Weights of a small GPT-style language model, trained from scratch on English Wikipedia: 11.3M parameters.
Each number is 50 + 10 x the weight over its row's rms, rounded and kept within 0 to 99. Layers, rows and columns count from 0. The size before them is the row's rms in percent of the matrix's.

# layer 3 MLP down (transposed), 1024x256, rms 0.0458, rows 99-107, columns 128-255
094:64 63 60 36 55 59 45 55 55 54 32 42 44 48 70 63 60 43 37 47 49 47 41 61 43 48 48 51 31 47 46 41 58 61 64 41 67 55 55 46 66 56 52 54 63 46 49 59 56 45 40 64 30 40 41 36 38 56 60 55 52 46 57 55 64 47 31 47 59 38 50 65 63 61 39 35 55 32 54 53 47 53 47 37 50 72 54 70 43 47 54 37 51 72 66 32 49 61 46 54 51 49 53 47 55 57 49 47 45 51 44 60 67 51 50 65 43 49 42 55 46 56 59 52 48 42 62 39
102:50 43 66 28 35 44 45 71 63 53 48 64 44 48 25 61 42 48 65 62 51 52 37 69 55 37 53 35 48 58 40 52 47 58 40 35 45 56 60 55 49 60 63 44 49 54 76 60 75 57 44 56 55 54 49 50 59 51 76 66 48 45 46 37 39 65 50 51 60 43 49 56 48 52 59 52 66 34 48 33 63 62 54 41 65 35 50 58 45 60 46 59 47 76 56 45 32 72 48 41 54 41 34 61 63 55 51 41 62 59 60 33 64 47 50 58 50 49 49 58 40 49 48 52 60 45 50 46
098:52 47 59 39 56 72 56 26 63 46 56 71 62 46 65 54 52 45 48 38 60 45 52 45 42 40 67 54 53 40 48 44 44 51 45 61 40 34 47 45 63 53 56 42 54 61 39 55 45 56 44 49 46 56 52 30 39 47 56 35 82 47 35 55 47 32 43 59 43 64 52 57 39 73 42 59 55 32 34 58 34 41 51 29 47 60 38 37 45 42 53 46 55 46 55 45 44 64 46 47 61 56 61 46 52 38 35 60 64 47 33 73 50 37 76 52 42 49 58 62 58 60 54 46 54 56 48 35
098:40 41 66 61 49 45 38 62 57 47 55 54 58 73 43 48 48 50 57 39 54 57 60 34 51 33 36 53 43 45 37 70 49 29 55 55 44 47 71 41 54 50 73 35 60 63 49 44 30 67 50 52 57 53 42 68 52 39 53 67 50 36 62 42 52 46 37 48 45 48 51 50 63 50 68 40 44 50 46 40 62 54 51 60 62 54 45 36 42 64 49 44 46 64 67 74 64 50 49 38 52 55 37 68 52 53 40 48 53 62 41 51 58 63 60 57 51 42 61 40 39 36 30 55 52 53 34 40
102:49 55 26 56 75 52 64 50 42 61 54 47 42 47 41 53 22 53 54 55 57 30 56 31 46 61 49 60 40 35 59 49 66 42 39 55 38 42 48 50 78 56 58 38 71 46 51 40 53 57 52 35 53 44 55 67 57 58 69 45 46 45 33 72 68 31 63 62 53 42 48 51 55 46 45 55 39 56 64 41 49 71 44 37 63 47 63 56 53 60 51 72 61 69 42 52 33 40 43 53 51 55 48 34 47 50 52 41 62 47 51 45 48 47 38 58 43 46 44 39 52 61 62 54 43 48 61 44
094:52 63 29 51 57 49 42 57 35 64 43 43 61 43 48 51 62 49 68 64 56 48 50 49 42 21 54 39 50 59 55 48 43 52 56 53 56 51 62 54 52 31 59 31 46 41 50 63 45 50 50 29 49 56 41 36 49 46 45 51 44 50 26 29 41 34 42 43 40 50 44 42 55 28 62 58 46 54 51 54 67 45 45 53 38 46 50 58 42 49 31 48 48 13 73 60 30 55 59 43 57 41 56 71 53 46 51 53 59 50 49 47 39 57 50 48 51 47 51 63 40 58 56 39 49 43 50 35
103:52 31 58 65 44 54 49 67 60 30 30 53 61 53 35 55 47 31 49 50 59 47 61 45 51 61 46 53 65 42 44 47 59 47 47 48 66 36 56 48 55 65 42 42 58 60 59 50 50 64 43 56 49 46 51 69 55 39 56 53 37 46 63 52 41 50 55 43 53 40 54 55 53 44 50 62 46 60 59 45 76 65 51 54 56 40 54 35 35 47 46 55 62 41 48 59 47 36 46 47 43 66 59 62 80 44 40 52 39 57 55 64 53 67 34 68 58 50 44 46 54 55 74 56 37 58 59 44
099:58 62 53 58 41 50 54 50 57 67 50 41 57 36 57 75 62 51 53 40 53 50 38 56 55 53 57 55 56 66 53 54 67 46 67 61 25 50 44 57 54 53 26 51 37 43 53 48 53 27 67 40 41 65 66 36 64 36 64 50 45 60 52 37 45 42 43 49 52 40 34 67 42 46 51 58 42 52 48 44 48 45 43 33 44 45 41 56 45 53 45 56 46 99 47 52 42 49 39 53 57 46 35 58 45 61 66 44 54 54 48 62 48 40 70 53 48 65 32 58 35 69 66 51 48 46 51 57
095:41 55 48 51 50 52 45 34 48 52 45 49 38 57 63 47 37 43 43 35 48 49 41 47 65 43 32 58 29 52 46 57 42 55 50 38 41 42 35 47 38 53 46 37 70 46 50 50 51 41 30 54 57 53 51 20 46 24 62 49 70 53 56 61 39 51 50 28 44 54 47 31 35 62 40 63 70 52 53 55 52 53 48 50 48 52 45 55 46 46 40 49 49 99 48 39 53 45 37 59 50 46 44 60 38 43 50 46 44 45 47 64 58 53 54 39 43 42 74 44 65 61 44 57 34 54 55 52
# layer 3 MLP gate, 1024x256, rms 0.0548, rows 100-108, columns 128-255
097:45 52 39 48 59 29 49 54 57 48 47 34 44 65 48 49 54 52 42 51 55 50 48 45 54 45 62 48 45 66 43 60 42 44 65 53 43 66 54 41 43 64 39 32 53 39 70 63 60 57 51 48 48 55 35 35 47 52 50 41 46 69 71 31 44 65 71 55 37 46 54 61 40 49 55 49 61 65 59 37 57 55 37 53 58 59 53 39 30 36 51 64 53 61 46 62 37 48 53 57 48 54 43 77 50 33 54 49 49 51 64 38 53 53 48 48 41 34 30 47 79 64 31 52 71 37 55 55
096:50 48 63 59 42 58 56 40 66 55 30 48 58 60 42 54 61 62 39 56 53 44 55 55 50 70 43 44 37 68 60 54 58 49 49 48 39 39 40 52 19 49 51 39 54 43 56 67 38 28 52 43 58 37 49 50 46 50 53 51 68 62 56 66 55 55 66 30 64 37 44 45 43 55 46 63 62 60 65 48 54 42 56 65 58 37 55 50 39 41 51 68 73 60 53 65 56 52 42 54 63 67 60 55 51 39 59 48 40 43 59 45 29 68 34 61 47 54 69 50 53 39 46 40 36 37 45 29
097:71 41 46 46 47 48 51 55 53 29 41 49 49 48 63 64 31 62 40 53 44 45 59 42 59 54 52 48 53 62 50 56 46 47 50 47 68 39 53 54 46 55 15 67 53 46 68 60 63 60 32 56 56 54 35 35 40 44 65 48 77 46 54 52 52 64 66 44 46 22 61 55 42 52 60 53 52 64 69 58 60 62 55 40 49 57 44 71 54 29 55 41 62 66 67 46 53 52 60 57 53 56 46 63 53 46 46 47 35 43 63 58 72 55 53 45 56 52 41 43 56 54 78 45 39 50 40 40
098:46 45 51 55 62 64 37 41 51 41 58 52 38 42 46 44 50 49 56 46 48 59 55 48 43 69 49 47 72 41 59 51 48 46 33 55 57 40 45 64 53 72 68 44 52 55 47 50 26 64 57 51 42 48 61 48 44 37 71 30 43 43 64 53 77 40 60 45 45 56 50 50 48 44 42 53 50 45 41 53 28 55 60 49 51 62 41 66 54 40 57 53 40 46 42 44 54 40 38 70 58 60 38 71 38 56 37 50 34 56 37 64 49 59 56 54 55 69 44 68 61 55 54 44 49 52 32 55
091:49 37 52 52 48 52 54 58 57 63 52 60 49 53 51 32 57 39 23 43 61 45 50 64 50 45 53 49 63 31 78 36 49 26 36 62 38 42 69 62 46 42 55 47 41 34 51 66 67 42 49 63 49 63 51 58 69 59 57 36 61 39 51 36 53 44 59 51 41 46 47 47 41 48 36 37 66 48 81 46 37 46 41 57 45 62 65 45 43 53 42 51 40 53 42 38 63 41 55 53 50 55 51 43 58 55 42 47 46 55 37 57 45 57 52 32 54 66 44 54 54 65 49 56 73 46 55 42
098:59 36 49 44 51 54 55 50 33 43 50 47 37 48 62 42 52 71 37 42 53 44 49 54 55 38 38 32 52 46 36 63 42 63 52 48 41 65 36 62 55 41 44 50 43 42 38 42 59 40 43 55 41 45 54 49 24 52 56 50 63 57 44 53 42 43 64 45 57 77 58 63 33 38 36 44 46 43 64 30 49 64 52 65 30 46 52 51 47 45 52 44 50 51 43 51 47 55 32 34 48 40 37 58 37 50 45 65 83 58 57 35 52 55 44 49 55 41 46 42 39 48 62 54 63 47 49 56
097:43 43 48 56 32 38 41 56 54 70 44 55 63 60 56 59 34 32 42 56 68 62 31 40 66 46 59 62 62 55 44 51 53 53 58 35 59 37 53 51 37 41 40 68 57 54 58 56 72 53 59 50 49 55 58 60 63 60 71 56 52 61 54 55 51 38 45 35 45 49 30 55 38 50 45 48 48 38 33 61 44 41 30 53 62 53 58 67 74 55 35 58 42 45 56 50 43 66 51 55 41 44 53 49 56 46 50 46 67 38 49 51 28 39 47 47 44 61 36 49 31 55 44 45 56 54 57 44
101:82 43 49 49 69 47 50 46 41 60 41 69 71 71 36 58 55 55 40 41 49 56 60 50 41 40 54 48 64 49 54 49 66 31 51 47 71 41 50 58 48 43 34 45 55 49 67 64 42 58 60 52 39 50 56 45 55 59 47 63 45 54 70 68 59 33 24 54 66 65 39 37 44 62 55 37 46 54 52 44 59 50 49 36 58 42 48 59 59 52 61 39 72 43 52 53 52 50 61 42 52 56 63 42 66 55 61 50 58 54 61 54 54 46 65 51 47 65 57 36 65 56 48 50 42 45 58 60
100:57 49 42 42 54 68 61 40 35 54 48 73 65 58 51 34 54 46 53 53 42 61 45 65 63 58 38 56 60 57 52 20 49 61 62 42 68 42 66 63 59 36 45 45 51 33 69 50 56 33 54 43 57 55 44 40 46 43 56 50 53 56 49 64 55 39 40 43 37 55 62 58 39 43 61 43 52 46 48 43 74 58 45 52 47 45 51 50 52 48 43 58 58 47 58 48 42 73 53 48 58 48 66 44 55 68 51 56 45 40 57 45 38 34 44 47 63 49 47 29 57 57 56 50 67 55 53 45
# layer 3 MLP up, 1024x256, rms 0.0532, rows 100-107, columns 128-255
101:57 36 61 32 30 48 40 54 45 66 54 62 60 39 33 65 56 49 55 49 53 41 50 47 51 30 40 59 63 39 56 66 41 55 53 41 50 48 33 54 46 56 62 45 60 47 56 53 48 46 33 56 47 38 45 52 38 59 63 56 42 54 45 53 42 38 20 60 45 52 51 45 47 52 62 53 42 41 63 36 51 51 48 40 50 45 55 46 57 42 49 62 43 50 65 44 32 55 47 33 27 59 48 52 49 34 47 50 37 69 43 56 51 69 46 52 56 72 45 62 43 48 65 32 51 48 48 53
100:49 57 52 52 40 48 54 33 62 56 48 60 43 50 43 34 59 40 53 65 47 66 57 77 35 39 61 65 51 52 67 32 55 51 47 37 38 60 49 59 72 55 22 49 50 47 56 58 45 57 56 59 49 56 55 68 40 47 49 33 39 67 46 49 41 44 64 37 57 68 54 56 43 49 51 46 62 36 51 37 63 50 51 51 59 59 61 42 48 49 51 57 62 39 46 43 66 41 49 46 60 54 50 66 41 50 69 55 44 29 30 47 38 60 66 38 38 51 77 54 60 36 57 53 45 66 35 47
098:45 34 39 61 60 45 57 62 42 49 61 59 76 62 45 56 48 68 76 54 46 39 68 45 56 38 43 71 56 49 48 56 43 41 55 39 52 40 68 45 57 57 57 47 50 39 42 39 29 57 52 39 54 46 56 49 42 45 46 78 48 44 62 36 52 48 65 41 49 53 80 43 62 35 45 57 48 55 60 57 48 34 49 43 46 25 52 45 38 47 43 36 45 48 48 45 64 50 53 50 51 51 57 68 38 35 52 38 49 56 40 56 55 63 56 58 30 48 42 42 38 52 40 72 52 56 44 53
102:40 46 44 40 43 56 48 53 59 49 62 49 49 51 43 60 32 56 48 39 45 66 48 71 40 40 62 55 43 49 48 43 42 73 58 60 41 51 40 47 37 45 62 43 35 48 52 52 55 58 41 38 66 53 41 48 44 56 48 52 74 54 62 34 56 64 49 75 51 31 65 63 60 49 54 31 54 47 55 49 59 66 37 61 57 65 32 47 49 41 47 61 42 50 56 70 47 38 28 38 43 46 61 42 50 52 64 54 32 38 55 30 51 55 43 59 56 61 47 56 61 56 60 64 59 36 64 74
094:45 55 60 45 54 54 51 43 55 68 64 49 48 55 40 58 46 33 41 51 49 35 41 65 49 59 37 57 44 48 48 58 51 32 40 29 45 43 51 51 52 53 49 56 50 45 48 47 55 39 40 55 48 40 55 51 44 71 50 50 36 43 53 53 65 45 49 52 54 42 53 31 38 51 68 40 50 43 35 58 51 39 44 60 45 66 42 53 52 56 48 33 54 44 47 45 50 64 50 36 59 43 53 31 51 42 60 26 57 67 29 70 59 40 42 52 48 52 54 51 51 49 61 65 34 45 64 53
100:47 50 39 38 67 57 64 55 49 37 47 55 53 58 42 45 44 52 64 53 51 63 41 67 58 52 54 42 59 51 49 54 70 25 36 58 63 49 45 46 69 45 51 33 39 54 68 52 49 44 32 43 43 65 43 52 51 25 37 59 36 49 53 48 62 63 31 46 40 45 42 59 43 51 52 51 62 43 52 53 56 67 47 38 51 33 36 55 38 44 41 38 63 60 77 37 40 51 51 50 50 49 69 52 53 47 47 35 58 41 74 47 43 57 53 72 67 56 48 53 75 44 50 52 54 49 48 47
099:56 52 39 66 50 46 47 32 53 50 38 51 61 59 47 28 42 55 59 44 40 51 49 66 55 37 53 51 56 48 48 58 55 49 43 51 48 66 55 68 57 64 39 24 40 51 43 57 22 43 46 46 54 54 59 21 39 45 41 57 44 64 42 66 46 61 37 59 52 50 47 49 47 82 51 42 67 41 59 60 38 77 51 33 44 50 58 65 36 39 50 54 49 66 44 55 54 27 67 57 65 44 47 52 42 43 37 49 55 58 48 45 62 55 60 51 48 57 50 57 61 61 60 52 42 48 43 43
100:43 40 37 55 48 54 52 40 39 61 64 52 54 51 68 55 25 57 47 51 50 42 48 43 66 54 50 59 36 55 32 50 48 42 50 40 35 40 39 57 50 52 57 43 59 52 41 38 55 43 32 58 66 65 59 50 42 44 59 36 80 48 53 45 46 53 44 42 45 34 64 54 40 55 43 63 78 51 64 39 52 26 52 65 57 47 40 54 47 33 42 48 49 50 51 42 56 52 36 46 47 48 49 45 37 59 56 49 39 33 38 48 57 45 48 46 63 28 56 52 57 49 56 50 57 50 48 47